From a checkpoint of a small transformer trained on Wikipedia.
Architecture: RMSNorm before each block, no biases in attention or MLP.
Training: a variant of Adam for these matrices, 580M tokens, 8844 steps.
Each number is 500 + 40 x the weight over its row's rms, rounded and kept within 0 to 999. Layers, rows and columns count from 0. Numbers have three digits each. The size before them is the row's rms in percent of the matrix's.

# layer 9 MLP gate, 1024x384, rms 0.0427, rows 345-369, columns 192-383
095:458508564485417390448492534529508512543489538533493491509452553464500531591480557494450590540476508495476503444497535497514490500428449488445422466517469506453451519478494481540563490485462436502496524557433502439490453482520498518554515522576470406529448522487554466488449480598504544482537568505501574571480499532520469558471473535537526495509413466528483467502478498499507515548501496541507487493474548494448504493499496508503491473485465522542470491519536461510507483505482542459522507497476484487514549460439529495504481481481504427472484497491553508538488546515498546452
105:516541477503440517538522522517533476516545498499423472428490476465556545549543517497464521578498473510567476563510498452500437513591553462480428472549534516477498518539521426505518500564512487521551495460510532511585482511587507415553502542491487523503516414468452498559486536438479446500455449509512581458482498519538562533494454492490515450517552475472545519551458489496530428490415501463534516515521532519542468474536457483417441535579527521466530627468473488485431612542505493459547522538514447449530564466463543479559525468500485487550491547543432438416526449503538513464
100:437538570488496480534498513494505523526555525398517453507544501541450581489449558599563508458538494571525520515470472484537425498487550526499540521484470569517512503552525464510471493516533503521525452540550518509476525616436519476480537516523517476450522491553519522510454531456465496521530500537528521530504496528492474481460514426531451565524524475481465504497519486557450525520489538491491503474469547480547504508428513484513479507468445517514480488487484487510533518507469451459476445570452479404523562503443528470452513562437531551528494516439509489498532519489433529560
101:485453495517486516477512492510531514509490520557499492582469519573477489485584507539418491452565490552505466522514578488513541515511456477521522495480512440505502411508518567511484564558504541555460502432547525429520462518508459544541548450451427445543494545484490514490486493537396506536482519475523466529499477530453480491419537473442422547443477531492484504479477441451529482514532494475560517532535539519458500486459439449535499548496469469434508423480495543489527493574454427524459499489471566535482580516532470495479520572461491590462508511502515440510479533511447573500
095:531508486485509451486523531511523472531593501514486519468489524457535515574538568465488472506491483426462526559532519481482487506574523600519507506491528497522495534527528499494538505456490459539474507470568541484450463455500551528480588485419552554469493547491514535440496403434482545575457458502489442500468515451510530508467477459537432525570516522486539499537469564437451543415574567471488511505508469456512499431459468493544505475523503543498459472512471505512470530512424462507441517514509495489475537509513465513556471553450403511469482423488506469483578449511453549541
103:576428433499465495507541462544514415458510507512503502500431606448467485454451499446547575519492517539507549516487541538456484519491389544527499563500469436441480508535515545534472527463555536493500539481474485497598464467487485461492554508485482492478531503440537495518544503484464455480440556415509473523473534477516466530474443581541466447467485387398549526493539516549472551493412502458456547585473523519550483515555499401481459433560494552488500577473482443451513456516503450481536495455522504495430524494489550504425526493512472527466547475442508455490508481473481472496
100:492522425447498462593539450522559601484456548444524445479477571502484496480561479542472439508546569575451472436396507506464479559518483470564440499488526489451462516440531463473461495499570547510536417460485494546554496539521509534483528486466568449450537510530630519547535548475489487525454525557532534478572460463516506553417530488553528506526488511474501490487477539547564517474462491460492556449506497523558528515534553441469578510526522527478511466431502482428463450524518491518559583450433549548493499571490564483434473493473514598433474469492493446527522552500456516527
099:563518550517415540515415519573512496477509523494520517455483463438484519528528509505519495586561456490539540561469518479476555465630468454483471492503501506550511458469485496472566553551504545479477487450543507527488464456481582474469440495484442512456558551489449537510435523537458600501508532534471474447466542494467534507406513486459507497492495521546533515455448515482459507527469531575552506454423596501507547490455474534517543511500544521477504535442350567488498545532463463515437476530490507456470527482550474495503519508456511522553511522449484491498463432488518600476
103:534517518479472485553413492556470523452471496520417491512539539452519479556478576475539502531592465431493503500434559463570524573508498480480534477544482475567469575502502494445495518538501509394486509515545572461534553411454581503411449575455471508480569506492418503548525484503533477504512531464490548529564457471538451549515535507522474472521533438495547464517533498452510506577486575550474488495465524508476518443468506478484421507514520560473515433502483453465513594542559507565561507606490490477520552432499507501542564513506500481537447466490485494523528428507519506462
097:537468549555504509482463510511518472517498530563498577512543535441465582578510453556581430565527522524601557490421481474582483472535511436461442472421554476515514461479548455519531511486487551459563516525525513500495541443510524494509485544530563472553530521525512496471477441535541521506566516460538498537520529503627541484503490499551422522514461508454514432479502571460484500472521470442500559495499498546435545530445497453520431542533496531489476479544426514548426622526511462517540466526490556564489534502485454532481486433586480455432500484475528547475528453520448485496
093:536514516504460538437437485481541538517453499495496573455501431468412487483520524550499477619503476472548522469459423539488506523586520488511444532478598568551552516490507384445497453484457494498519465518478521537480507499472566481458494517479530501501490431477486436418610509573525560555487506430553455470470475388450512463517456473472492513500504444454479473566500536535502397420453546442562532587530524551433525443516486505450488525505516514552567533549471514518504544488555550406444570497485526456552499442503494511538515538490505485450502488514481525522493504503464538507
102:624432546494542499413520474545462450554473534451464502508470551540493488493567445489500561511448576496475452454494506512519468544511551495520418512521465443471543521547488488484515497440507533492521500526472499505575543475434500509504541485476542458475504518553461505496498500471450577545505478402521541535515471481500478504471461520508495523551551500429489484487537478412515518455544508434491521562519528472487489472515401512497498451464532521448559452493453458522504476487483502560475544456501557518501511404563533540502425504539432501450497576451491502456504467495588480489
101:491470514544514506488532450519533495452519555487502512490491540471463532517477532488537579485521464485582514521473522494541471467543545511549433529463490461499548570466604506534446518518471555487485559467508551431468500508476558446587470547493521584413569474463467505408474503552508510476514539454494524444546528429569457505517463481489549492533444531479521566457523485563522443494503431451485535538460504479531520438538526523473518449504486522520508516547539505550477540495484487485407508608512524383492533488536544532449497469471474482442531535507453548483513487508507526477
104:563593433503463541461480543516493466513528458529489484523584453449493496482548497506489509468516508507521501534460568530469537522476477449490477518554479577494498532503417484493549479529520536480571458543506544447498479469568460522545395473587443461479469452491483544473565510439536495500543478462598465455439485416525463512485406498680551396568487524505489424465445537514507452433509559530500468463569503470503458475505510495532469494496549532465483520443524491561490532551467465543528513474521474440475551512547519532519576529559445483553509538462470498433532529418457516457
098:508485430488523567466492464468599594466558534504501490498497465445461532432459471473494513592544552445524557486495500556469544472475481485593481516535501479478484500489507466524481516552579515489485476502494509528508543545524515516513440493486461511474463492481529458540561556491495507581506609457541545482505521481460592523533489510552465547515515492448474460428528471525538478448513481486477505468473475454547587484594550525525455540457452546507507472478492510424572538509488532484441492538506525559488525494478480476518548512579422414476562512468475507434506483568473498488
101:537513539510442506471536480521425520527531477484485502499497471504559488508577500439499541537509442441501535491506514501569481438529490480576503496499524496535487523421588505495510450491550605507512499439491532523506524459487553504462570502481564507516517489472575529476515510471525544512517512479470509547512497500575517598484470440540471480457524527542474493473532435452498569453475535510488553456478598522570470428469621519437405536599491461553525448459440480493492559568457535511490540526525504532431485514478552556481481444455454527439503499523521473403438490505526444515
098:459601486541480497465479454448494508509518504539471473447395463515452568563484491512486405552493520484522525575495486417453471455561480396481526477439502491523481481454560496417566539524438578508409489404471485506529481535544463500530509534594488509432500560488451472450445503496489427487517509534560609477449538551494424541445499485458533504475438469518615454534492467568512522535491515513499540527439542580536544497494532516449477508497528546494524561507489503444525518534456463478494498499501517510531473442551420540469561546597560412572485499484447490482449519506521452505
100:533541468588439436531517490484546459450438465559512491482527505555445567453526543440512461410581400424538495499469494571486542485494483518476486595504554466477553534523480560492473464464473510474571469499462465477457524554497547517547456564515454495514532531531528467442480561499491500457557507473481530449570434464487535482406552512554453429490373476476574475548467418480488556467433530520428515416521500487473471559435495513553542543506436530495470502565461533477483502502528468516449517463513512493467514551462516496528531479538506569528485470495510475510421475545461539502
106:484536475559474504545484512545526435576533527608523529522486577520522496445506509533590511542464475477452500501497509556477497478502566496495513448519598489441545529554500495467504477535535541474511545499525542487450504467487456519511567466509486484570486434521463493471518449498486526547454516519461543509516437514579495458500468453588454511489510423474503441547528452581415506476494523494470553466495601525519520499470515501542414473526488512459559531511526549440481545459469438519511532526545548515413573492519540493563498381500471490553500442547468506447559529466483504513
104:474449573445533504537495544536509424584470557453524504451438513522521460442534517574495523489529480491515570522518450541579506468512445596496437526534489446434470527501507488544505473467459507482442504469427550550513488489436499462471471429429496404510498510493437439562510484535431579561524506475523475575552501500500478465493539500473564455505550532444515541442589526412498541476479553476404502427479531511480486546478467447440494548535494469495497472480478452551543510577529495506490494551358518471466515487449509456493409430517453576520492484511540469463477512500541530558
104:578537495514536501406420574462549470507485543509526459550541546527482549545521509503528496532500570565521440431484605580506516363518530438590502487504468503466524462508517517442466529519528486510470495510526588540482464483512457470494427449511547502490436481429524555491535493513538432476518532495532575415496478523505531473466458518502402457503514518468431545479487511561520543520501538513524519505524510447491453488517510473453411517528425550551459488504519458491475538494509522507599491510421494489499498491536532549489531532509552508479594522531516521580420510526480556455
109:502470514459484514555514512510550515497596470489550549446464568407511559480495509501490518476496592488509495509491528449477522579526575437501497515479479546509538453542511450437487509554579493469488428498518513489507529509488503534529486480567497434511517501541514599457522487467531485450531491531518539480537523534502501500527495534506557550501551458533467500445468522500440548478520568520492556574505503490536501541489573513536504554506499507452465530503544515524508548504518457494457492498379483426464515454514502526428464520493558479553472549406506484535591528477506547472
106:462483519561521440477514473533572491497489569533499443462540504492544669538494568461506412451570492480522550564586583425486493551466409480563598510492438468478498454595512534510469514555476593486556455514527544501423503420523555465528516492633482498512481441508506538453501536444433496491583559577524567476512483551493541533504448466534486515510515487460505475486543575518514545500477513483562484529489480499587479583492524497518468552545486528526516465496547520499484565489481458552520508539540546511386521442501487454435474485493545463481521513416526493481425537488538483522
093:361503571422469517503495487492511544494476600534497428569473489587436534547440482475475473526477494468531528509564472501522486502458486472479472513495451513511509555564493546510486427472486514522395554593437528495540555466522452447488507520482545385473499464597477470493487434490475540469456494460491490556524471526470465601451468386467563428542400462508502484510532478467537456500554468503498496460464475527527484495430483549503548492470502520494495488497501457534468512520509538519519478467499473560532557524492463531523416550477449457497533528468532446440507416510472442573
104:496539448523476525388522495476478524524498459557485525478507466414477585557435473532472484500527524486538551492562494495463590475496505448532548501488436555500545571533534522526491464558574567492466466409470587464466498560491415480546529474470493461494515501493515519604521522453500543497581498534464508464518434495510486495491485518462532496520499555508557494483494532458537539455496495453541538561424515492500484488515576465476560525513543473541503435438521515540444498552526482546512475480439510497495494489497404468509467512376503474515530543475575473501434467521469502483
# layer 9 MLP up, 1024x384, rms 0.0433, rows 345-368, columns 192-383
092:549564499483547546458516549525486508551476500532592532454431452479479461458533518510542499489504520472472493532495480497507469479447528523510413527483487548473463489499489560474514454515488472519514471520482450457425549499424482502468509420564530528418500572452548462450508495423451449522587525535510539540432499533651561478466562490526568561488545536531445402479549455501493453546546528541575480396559494486512447528540450532460535488512495492499515473457453540580477522487519565449533462470565512529447520508509499510530469523443485522480507528519496584558469368482410424497
101:494549470535516444476496466473525481452450540484541456498470539536433593447562489547449441497580427451532526432512473499476480505458452453532655503516472465511477496459503483529448520460451515552463408519496443534462554524532490454489519595522497458490495480480518505468508487478514502549484458549452423518490453430446549554530538507542456504495471535477479564469567490488517473531427544475523536518501555543503574487459456453503455490436544504505528491529521478526500517531500463547467481543583515485514475486527556478516482484480450483526505422519493511507528538475560472556
103:554493535457568398493544534450482510514438517483479503446459512483504494537494481552467480449552501483514523461477505528470483436469412497498469502516530520465573479493476464475537437470591550586521502434503538525516478528529531503550476550591510572538486412513435458492506490502461432461513443500567550479484496573449556474519542506502514516557544496479491552487516539462487444479496444518530493509487512452478537595448513493501479489465491496447494530546478504487452547486600550473435495484423544498408455507525469476536568554509463451564527490389465505508471499506468486491
104:442527497492461435523527547496434453452456476446481567475555572551464475514470532501468517505410486440493555496522515530514421514554473476443489552505530483525465496465524474502501436477468485435477479554502438492542493566530546471531495439507436518484522453536518505399452497465474483459493522464560535533493545472510524478521473495461513458554522432482490512476446469495518468538574478438498499456472487501486513485570469474453461435462556406453474544464517540494555484459529442496454500523467531541570490494445539485437546491540520495520442478522493553517504494488506481511
104:498535475444575500562419602514445455529530444546453516440466516506531457506481576549482596537534527485404508487470488485487583537490491515518447495493510547495490538491536578546521455496473519490440453539524506480463485543571527563502548447472454534503516470510481486487456433488470500446389498492472495534457456539518493478478501462486573482519484495476507478508520512461536499480519536490519474547433464479506521465445433516494456459512464539451463470515504536562447462512467501521441522456489539553520444393539476530503433494540436494503532479451450459396566522410488545556
103:524541503475510431529513470538472490465465553506486529497509424407475487481452506526448484530496524470540493468491498469444465565493510457527535502526538514494453459470502511535496475423487535518514501529439515499546501525458550567491573467488460558431533450500463518496519472567515537497473473493516460493523518507520509561485479488531513559482502523476471551472504478521553491538500452495461554501536470427499487414521499468475452520555456611512473528496468514486573521523437516524496429592505508495506519520500511541403491525582535509516517463473429528484571563560526506481
094:457454481528509570504486439442554478494443491496485557468493498527520548499543433566469520483538457494515465449448526559464486537490552551485548485518587561494490438476386453488514421498541506535489430507472480517474497517468544457455512504443485481487456499554512538547531547457484466432439512521482492463580482500485459614507657476434541497512498577424502465487483443388487530462467522452468477523491503530493481542515389522498491465483504468449488564530508507484403515441533509517515603497559507546563538485431476523551515524454587583505499504526519488514471558582519505551
099:423545542425514478571528552420496526487477444535458519516483611538507410455526504604557561485440485477559477494535486528482520475512501489503517502546539483475423437541498441492456554510465427558543480502433465520511533540495374448498558504434515594469477443522558561509536502492534463520550433574514470467610519448493473458517521392482439510517506475468426436515499509511448477487547556497508536441549506561519512551472504452537460392546482424531478523456463563489491534541540465482441545553524494470543521526474505474456519551501509512464472472488523422558470606530409508555
101:459395489573502597492456553534509491508539512568443521565561525441526521440517474550560509449556426528523509530529521560460476410413540576475552520444495466496499546487512533441458489448457514537515492536591474509450470428530506478486503451408463534522521525513533427479473465538463550450518561474464495538527465469467466521463530494541535463492517529510529489499562471455502430448447542552562498493451518492486506470480555580500484567460509487547455469518418546451443512523432505496470524554479482543483529520506434503481504544599460469521514540470444515526466455559483486531
100:416484412503477501549533450472455492487407440511547547509517491514524517503524509435472530495563497566521535528426502489464509539470496537519538461506542536492518495516507549482595499554537435538508464473421583505580510488519540503513486444569442493561516513523424476462506610556479516552500460503582465509427541506409565521501473530458483585476523487440468513471536528527534547492461500425486428482504557417501463546556518465546486542484440505527478481552512538447504503499458484529463467456521496504426515516515479471463531453440465443520590498555508429523501547477477498481
088:453462475545500515465627497465482519551463479609480550497518564536547472506543467509459511499432493470447457524452468520501478555455468487405436502527497497479500403508539564492541531526504460498536533548511459498547550513592502479534428490477476480551497548577430540541524474547515509529526505510487448550481515499478548475471501489555436475476530481484486466458560489477493500495529502463500436508448540481532469513470398508460489484426544496454449571511496563520473441501483497480503527555440495549515522487496525517460445498553433593556525476534473455580504520489541454570
102:462444501484530508518484530472490479470506476435556493466479467458510467468428556482501406445498536444506545482530516508487498462520460484468539497513512506439483465536546496511505457598501504587542540482508457502492516501495479486468533619503548497461490542392526561488527506476570487433508532461384565457459513483437524497459453476499518476478499513617540491505465525478423561495454424528500492472483538520536538569425506514500530483496512487513439466442540490466445475494500486462565521549528490550386525501455475492525482520518460478482584464494515545497441531519437497456
109:522428477561457470500464554501490473566468475506535518493528488523553461451524476524495402451451525523385494399568521529461558490503507441513498509480511429458621430489433504455517509433536468514505456508584442520588500466533477551456472565496439491527498502546491541500490483476467483452465526458493495525542513551464512480538505548522463503491502413394484456449499493463442481603550471528472438430548509500456444559506484512482488537511521448452580460534432518440591482482484517545556491483530462528531451480518471462498553526466527489427441529541522597510416523525500490457
102:533502402497533507657497537542574500511442509498475422510480548536445440501524524474523499472519511554502521441496469525503574485469431450470510491544522492440582445495493500503462541445534495471517543454569511528492475487444509485470501395533525554545473525577497448533531519463457504536514541547520477549560586511466483477509584474497478464554564474476557527530566498527507420595523463440463519476472518490463527507508507453556567423551472415490493459542525494475450457555510502571521456532506539551512510567480486486523507544437477555412572452496508448447537502509478504486
095:536489517484560513466540511531554475520489504581536505541507479417477462510470513494494497508507549562487501508493539512434507533485528477495556483536551553489512502454471497528483507468550476470513542499547444520632496479513499546448531448532497554460506499419461509443549500481514512522512534547410541530539485474524540471578502541506480455577475437544453472518436538617522500468513469489517558467597443489599464411486480458450544500443542507549468507476510506522527454464406508435415420545539501522495492559492508423469413569512492482447541523597509512537562504517496504527
097:455545523483519454440470540540532477536426473485518505490541450511469554465484466468449554503496441508500494498446485509475448483493517486505480500505493484529504527530486485499480405546498545542513455495468463487460488516462521580522362533575511510478446402506484542536496503513501401409526529505491503533492498449578483535505502547496606511471492514515507478525521544571537466571499495499534470547462467498462466479541497479492591501475520518518485486493509505497515507490559446518550495487536559510523505504489487507432479463531514495553518498514527539564469477517411418535
094:510545481535448535520495489547446535508459554481493416581500563541512425532473470473519523506496483543428528468431517514504436555433495539539526485433499564513509507554480561452520507589526477483474535528393501454535497474456452567577542517511455549568549465488491500461544526535577463495510504526476506538477523559458469487526555528407456541488584502525510484463497498516559567568494536487523499471474560459492479457456466544454496535511501481485528542545557459507545452419475490553558616466518477483483521601537538493521488394564504547485468449550482444509535476477513507529
096:478543515534450484444467482484543493479462495457561503491480467527428557515474480497546479535496542546459431417398439521551493519444434487508507478438561576439485589527503420522500506521514524492561493535493540457487508530497524566470495524451471493423526510557479526471566521524489505558512532514514473464505477450480475445539528473555476485600463527571478508477498491461577472446536504521565518481471521468473514488507513506538536432443432501536480482495459431537516516524474544430485533519466551430493586520476474464475488553535515501509520474503467444525555525463517559555
110:518513511491467520499458570479480463553581500466497459501551466510492523472538457479531513542517570525537431538510559421529467458494514481455418574457508557476496478515458490466500562521474536500498467457460485505542512580579505552492565554458557552448565506560477478500418594530533551448504467427484583450463530569501479471464453485471522547495507491484499453488442480529524509501525490506571479567541500542481494499466494534524539517463474528506494537488462560523553494543462536386570557510555418538503561527511447558512528554538525497542487526527480481508491541446547489512
090:389535521489529442493514519452524518489553513486528455494450501557489493536478455509524467524461466531462515530504479491477421546539464501482520508428532528568524508499483417510557472525569527548552490517439482490505552506514466463502538535472476499508537499541479516430556442546542427542472479533475487442464504534502531501430585508541437404486497530507487490551466431502505491480476512502518488510549494530493559555503557516504453441487592507474520541482480639432524498452507506474466550473543442443499509497544490504560495575527534494538432469467425487520478480544419461534
101:589515529523515470517469484572489443491562527548491491510532536482520498560473465569527507512490535490531453521528544571456488502460496441482522504521496481518503498482515551445472543519494514558477554424518477462501540535515502498484416547508455565503506571436520511506532559491556433492508441523554497391461527465527552478424457475542452475522446527521530504523532502536515524436439526488481522531540561515575542464512499522501486513481427488497501548449542535438399522538512539477576437451450449571554454404516439483530493514495505573497511545448510540528458434526501477509
106:505474491549525455455540517471503478420533459434483516486522520583515533452540526502482518453464462506511466477444537528505576606495525464453518410468536451478551482419500587532507513469501510545591467529500472531526485489528444501505496474491475506492478436577479536489443492572440529485451478480465477576532450481527516498462541457603513577428533491508466523519516536550498529484542574490504446533463524472565503492499455513474499513491566464476431510458533499541505505479573441454515545466536443446549385514476475489474554569497536538502532413530498496508506551473507518467
107:480514485532517467486521478517556394496565542526506459498478529531548556469501507489515555518437539507472532494525529516452568550514549450545459453558489515474512486514585522521471477446478503380516493542507483523527501448584481488516445488585467515526489516500571455504468553543444500487501472532423497421534517495557460548525474474604499491544460539517570498494441533530506506503485540528459545460489474621528501532586523497484496497537559508476482481424475476457545491475568519489540548519552570456454547507442586552476478481529487469510438463471538447515482463524533537501
090:514539544456514473460491509482458495506453500575518475475524482526492488554445439469526540557458509474519476484493464510560497486460465482538502476511435466482604510460536496500523461503539504475499502598479502464465557514464528441535546532469513452469453492549456518528474516429516527455490509537533537505485545443587435519476518443482502485489524524546552442497490491495470461493534423502468539569475522487475514568466493512507525521479523526510554578511431431688497512521509491485506516543440466528498564470457470537523472482506499428529571505492592478529542505464477431545
# layer 9 MLP down (transposed), 1024x384, rms 0.0376, rows 345-368, columns 192-383
096:488491494544466489533480472427506468456498547527474479504498418508475536558431466444558495504533481534518505590425517445487523527534517545557516565475558416497503500533547484475450546545498476477524473509535473455513513517436442505480477469516492495569444483479505474490522535463505521515530498481532518416471548482502494470511580536552489507530504478478549415501511507433517537490497532436511504582548540474456520493511494507465538474548555498432472500523500517464516566545523568528424458471496501498484446473512524531423523436540525569490530414433498468428574517467521586514
103:481519493482518534477560458500472489561506451527491490531484479456517482521467545484536503489421436518430491509546515478512511532470486457523447577432484537522583452518453497382455486601571499424512471479538520505521496536496508467444445452472471458535495582488489460548469533476557455461527502450495528524510472510507518494478554517545543486512494547487468541440517552485506474530558509512454474466538478546496494488568506531480489481453467496493562501479459492538453490555502470499510469460465448533501510467510526426473493522435498507522433527522477462469495534508515536519
105:522505464504472665590499505544533478500431515556428441516567469512506482429476556411610545461426478499509546500507424496490487513479492459509406487483489492500472503473451543462497541506463541454550454534541469479474535519498486503491581491504556533466580458529498561507524499475507547561533492413492431499474483431484490468534513508479505447503542520521483538491521499523479571576561506469504580470508485502458490459512482483542509562531480484576527522474535512510455550479455517545567484480520474504524536542488521500527468499538504436542498471544445579549481492444574584504
103:500474495466541485534540501461528489542533450518515425539572509484542521518517494465422471482581540482564512492470493468539546496505520457481478475481506482485505474485515452479548490551487427509549535502582496422477471443522487504509518515471516509546485462512451509571526528446531420517474499497507482460498448578543522456483510560490514486525481547481516485557536537463556550441493491479507518510501496484584509503452529525478551502545502516527507515524522524527533544540519585469521433510443509386468508534527477548586484458507547486462523439429555462510432471478560585469
100:431490489496432537540509546554441518529520464516527440555515501501476508465424519538442569470506495595476475525511472492449533525501462471480515541506453501420572416444420526496496432512473431482536447493498494412483514496504479500516429517582452463513472528499448529505474441453511539506508557545521528519539471540553466472495514506471491539541550441475502468460558567528445496455525480525505361620505536508459530489521501554514489546491496555484450540526450470463477473509591401515493550456402581486504506514521475480467472477540535514524436468514494492523592469511495444500
106:447514506495550553552458572476439585514511470446497498535514445526494486521438460488499515480558532494391514505501526537550594515457490467473436481502513478524530501433408500457482440504529393513428516542463459506503556568436484510507467495525524522508448501445547502568527503470533541505537469547531513480482562470448430471516530530567491475510528573503450498429551533479542517577526515487530462530548469563491462469438503480443533504493473416495414508445590464545467464574505446468479496528537483507440515524429495529491490485568510488559467532460504482561506486469502499471
095:517542463461540469480527537553423491465511492526533456483493442464453496485454492481523503508490504446488446507494551486548506495488492489464511511516444452478550536568585530400529573482499463593528492543556542505479434485509479487472548578528450476515503527448461478462483464527486513471614517466515506572499555545508513432498474481562467536543460444532477423518493431538523469493496470504532503484510517529550493448498565440488461509451522468482532475489486556535547516497427504550519459524460417497468413438479529532445489519530500452527478525485515479483486497406560465477
095:532435532490521479491458476522502564470497495517527505454549445466472487501495498508442449518539497523539532494495479489481545498579517444518518548531550442465486487525501543509537517426491510507443523519561504583455480511485472505512421499513471435554463446505436565495395476579460483562480538491479545495438498497527539512457538479519564518421542595487510522515513434544500427521460447511460429468496547565512474482516488472459485454423500522460475505461466565437491498485502408461459472505479536512466600520500492559551529503441507527530499561423460564500431426482559580466
101:526571525412438534499501491458533425550455470454484567540445548498537437556538482465480546483508506445523513481509486527472476508478446489549461557501430468591485499547477467528564484513448466439536498538507444565471579564470503543507505518568497476559504457468532577540485469493540450469531438494438487597520555511507473512472512430571493409510485532481530529541445506523509524473547473446471574463479485393536572505526426478473504463504476463569509514500462461477481454577505457629476542496469526454468486554461562542467457492456509424527484486459539491440567494450454427494
100:486510530414578485533455511549491477515430546582468454497484562495499451495493462488519475498515460454471506519506502583485506474439460614470509489436438578556477466540432478521494515433540442541497491526459502505535504581455464577502489450490478489517557509524528472515535589493525581462560479467511463525502558482518477483611492450551491399597578532507546554456479487506509525482420475505570546518542509509509519536481499480451469537526573430516495528485538445525473416542545446473532499486520525528434428506534515447537459459579488557485472503498520458541465493466515528539
091:536540572584492513456397495548496488527497587447461566482495465503442579517431503534458522505565525492461551525489507582514515426598508515542539524427502526498466518510513420590549477514518568536537506478486553530505517496459571587488462512526456432473454471443576508493508537515528507495512524463554521498536524437526498535436526504507561515586510495384541487526476520515518498554505477506479516543534485554426507492526538454415553483539451527486555485472437496516474532498513524484497476506571466496488507426559497479537583513540613441554500557485496556430492524536486507491
100:502506482458447490451494465518531520551477528490563480465553485522508565510454512473499576469497488455508450516553483500503498525449603480482449502499455452506512483488495486482549470421492533531491467486516528536483506503515539536480432422504544589535510455519479486527482519450469551525470471449582522547517481487484389518549502487483540472511479518488502532519496498433561483454557509472476499434551559454567466521511462444536496448489542478522541439515410441532534550521460441477461529429535510435551489456500506513457497491518471523528524513515590505475524498485512494519
097:550557518401457473477541522442558459505467511511523499521474506488505500494480556567496491501485587511497523529519595454481495502508518490483512526392512457478556480420473538481412505543409407513451506469516470469489511570470448457509439474467547535450475577426462564438560580428515554480512497490494494396482512547545474503521526475543490509531507518423511490477487486514423507459606515467560533474491457411457568504530526503523524562515567452545421482492527456498490524486551484473500461476495442467540534489513495446498527555431480556513502559472433507515486513534426518449
100:447469481486524559449491479534423530497488398499583525470498549511485610507474526525501466542530546501409480480467490477425495437510518537572569483451458526511497519534462566529482464491420482492481523492510509523490528501498552549551481543453527504472597412468525560473466512510464552480498541445519475417548520507503497507465454537464500458513419536496450489484488500517529511427540512509481624442439508522532527460503525493489469519439537511580531527489463463527522458507471508540532503530504464528530465423445460455552473447478472483506501574547470578463438517493549457492
097:515480556506493370488512493514440573461529519472450469483526535547491524488503523551477489491456499455512517473498565546459451503569486524509536481452460541547462446449498547508425525503535478502558519569476615389469512444486588493520480573443540497453511534468441461511485527449498528452473525477493522511472536532518407552497522410488445527455508461517545484478536483547555518547507484468534475527469561448481524532520513491520529559487448532527553491496524494517503568484505573507531533461461542396460571426482494489462515480498468534589486479498427451487494488425433518554
095:547441524524496484501470549501522507531457516507495505499499504541436531534561525527503467521517533552506507587529596434450515461465499568557459516498444516455515505474459500486512533559484379479564544538375524502487562533574537524542499552495507517507485528526509516485509468478425553500473510565508464509500519540512446531532480514459519507525495464490469514506533539494484497560447455512530596516455402465546495497515495502460456507496543461522414509504513561539430433522560452420519418521545445489456540545561491469498529497561545462464459444504500538465514505448555495514
100:505470532565460565484535455501464504522487487564519510524518450469479534410543503458476530522533538534514450556548484464463491509534490437502513553453518485491481509454536421460518549524464512473500496538480393539501560483554455570435396508485488519481477495492476531471543459439503514499503493493531486540472446480497459533427456528479548465476424327502539455605434565546502473517544465509497493535499450517526441489451533479493522545479501497496535547520554553501421493592477577496464458445498520529491479421517506501451449538438482507525527548417565526546505527530516517462
097:477431522538464530467533542522493587506519556505537493477490566544570528498455513595510501454461462477438466526622484550531462529499576518521492518590446426530523557528468518488458467500496550512477525474513472459505467554486442439551561455519483470460522498507559458450523485534413478461538504496498446534538545512528451553444463514449490521489491519523496583526541431519490482526590510507499483489459418441491470496472564446489412465492541466491469506480460530510495469572469413473542536519424517530494527424428553489594467478487496555570500528505458483538513554511454481457
108:562582508489517549494510468458482413451521448507456559495411448482479528527503499470459497479518470501453547432495508515579497504423513514481497537569448546477505470480486425520520481484526518463418448515476494558498487516437503493481546491544446522538512469537484499453548438565481470575522552558560488515492525493504478571509460551520549490506503510550516522518479532554466515471575421488517503539570452504465491507513466547460495491561506521480549477425506527475496531534538528466595483563504477509557544508517484504515511421492463501457532459537481535488478587441463497435
093:558443529499463543462483518513485436536449527472464508440515520438474541430554550546529514459509456496514565491529492485532519476460460466503494496522429465442532480450482566489441518345464470508498494461447498499480551577445488487482454466495461460560578512521518492570481530414445492536561518502523442458513517458520496514515479519459517518554537515486564503452579466491514458550515487435528471489415504503512542537548416480522484516563489521452483468458454379481527519606539475496516538512454544466485603492491478482462480481540469580498518432520549444495523503493525495566
102:449499468491511558465535497579535528476540502500530533514456538567466502525445594549467516546514542548420531496494470462546476517457498477523467545485495489497564483522534501537492456479522526490499552499498497531515462426513483465460573489499466490485530482545470476470494400576490522551472497538475494503432476529572517494632567538517444514474600564469488470439564508499487518488481570535469527487512451418495459519488442523550477460495503435469477460500450453548545488417464525507441616540427513509538537497499537516473512439514502544544449452474521458532523539462492433499
109:468544577543486491542505413507542490437649532533579504502477489475560488466459425463457413527487473486553532458554508461485483497460418428518521458505510490489496510466531560479466525468523534554461450506502451531485540486519533456519480484402516559577494569486490519434555509530448420462476516531504482536496506488546496528513475598500516463509499477495543482476525486421512501544415532479521547505549494473453484512567508479559493506454488498498606576536502454541517456476492544499479474490463527453505620537456557493554501513458406516447470529523533471518510461548508529498
103:471534538486468373543438455572480450587460511525492442639517563525551498500538521546522510504437445424542514492483523526482525499467473448473476518517527389485514429568493504439497504486531542423580501521483414548573510507576513533451555488474494539517439483491545495571495459506504524482447521526504548527485487556485536530546426490516486463450495497500529470493418524496522399508451566459504571506518505468484499502481536588547496516513568527486490500423524497502496542525532478425569492452507560489549457493492510506400469470452449501504460500452490500523502505531542520554
089:441528495552466542516488438514568468547463501414509479519492524519524538495463597478469424455543524445500494473520507507477618509519514517508551458489519477537486537496405460495454502529529511465547552463502498502502484527508515554453487507499490460494520443435537466421442564573452505492496505523434480493597424570446535472473541576517443498463518533487471505479462551543510520516476586523457439493553460526546513465530504513466473537508526528503486441521536532415522488487554432493473506457493509512462416461482495456454453468451524500494456486454503558501498514512435507511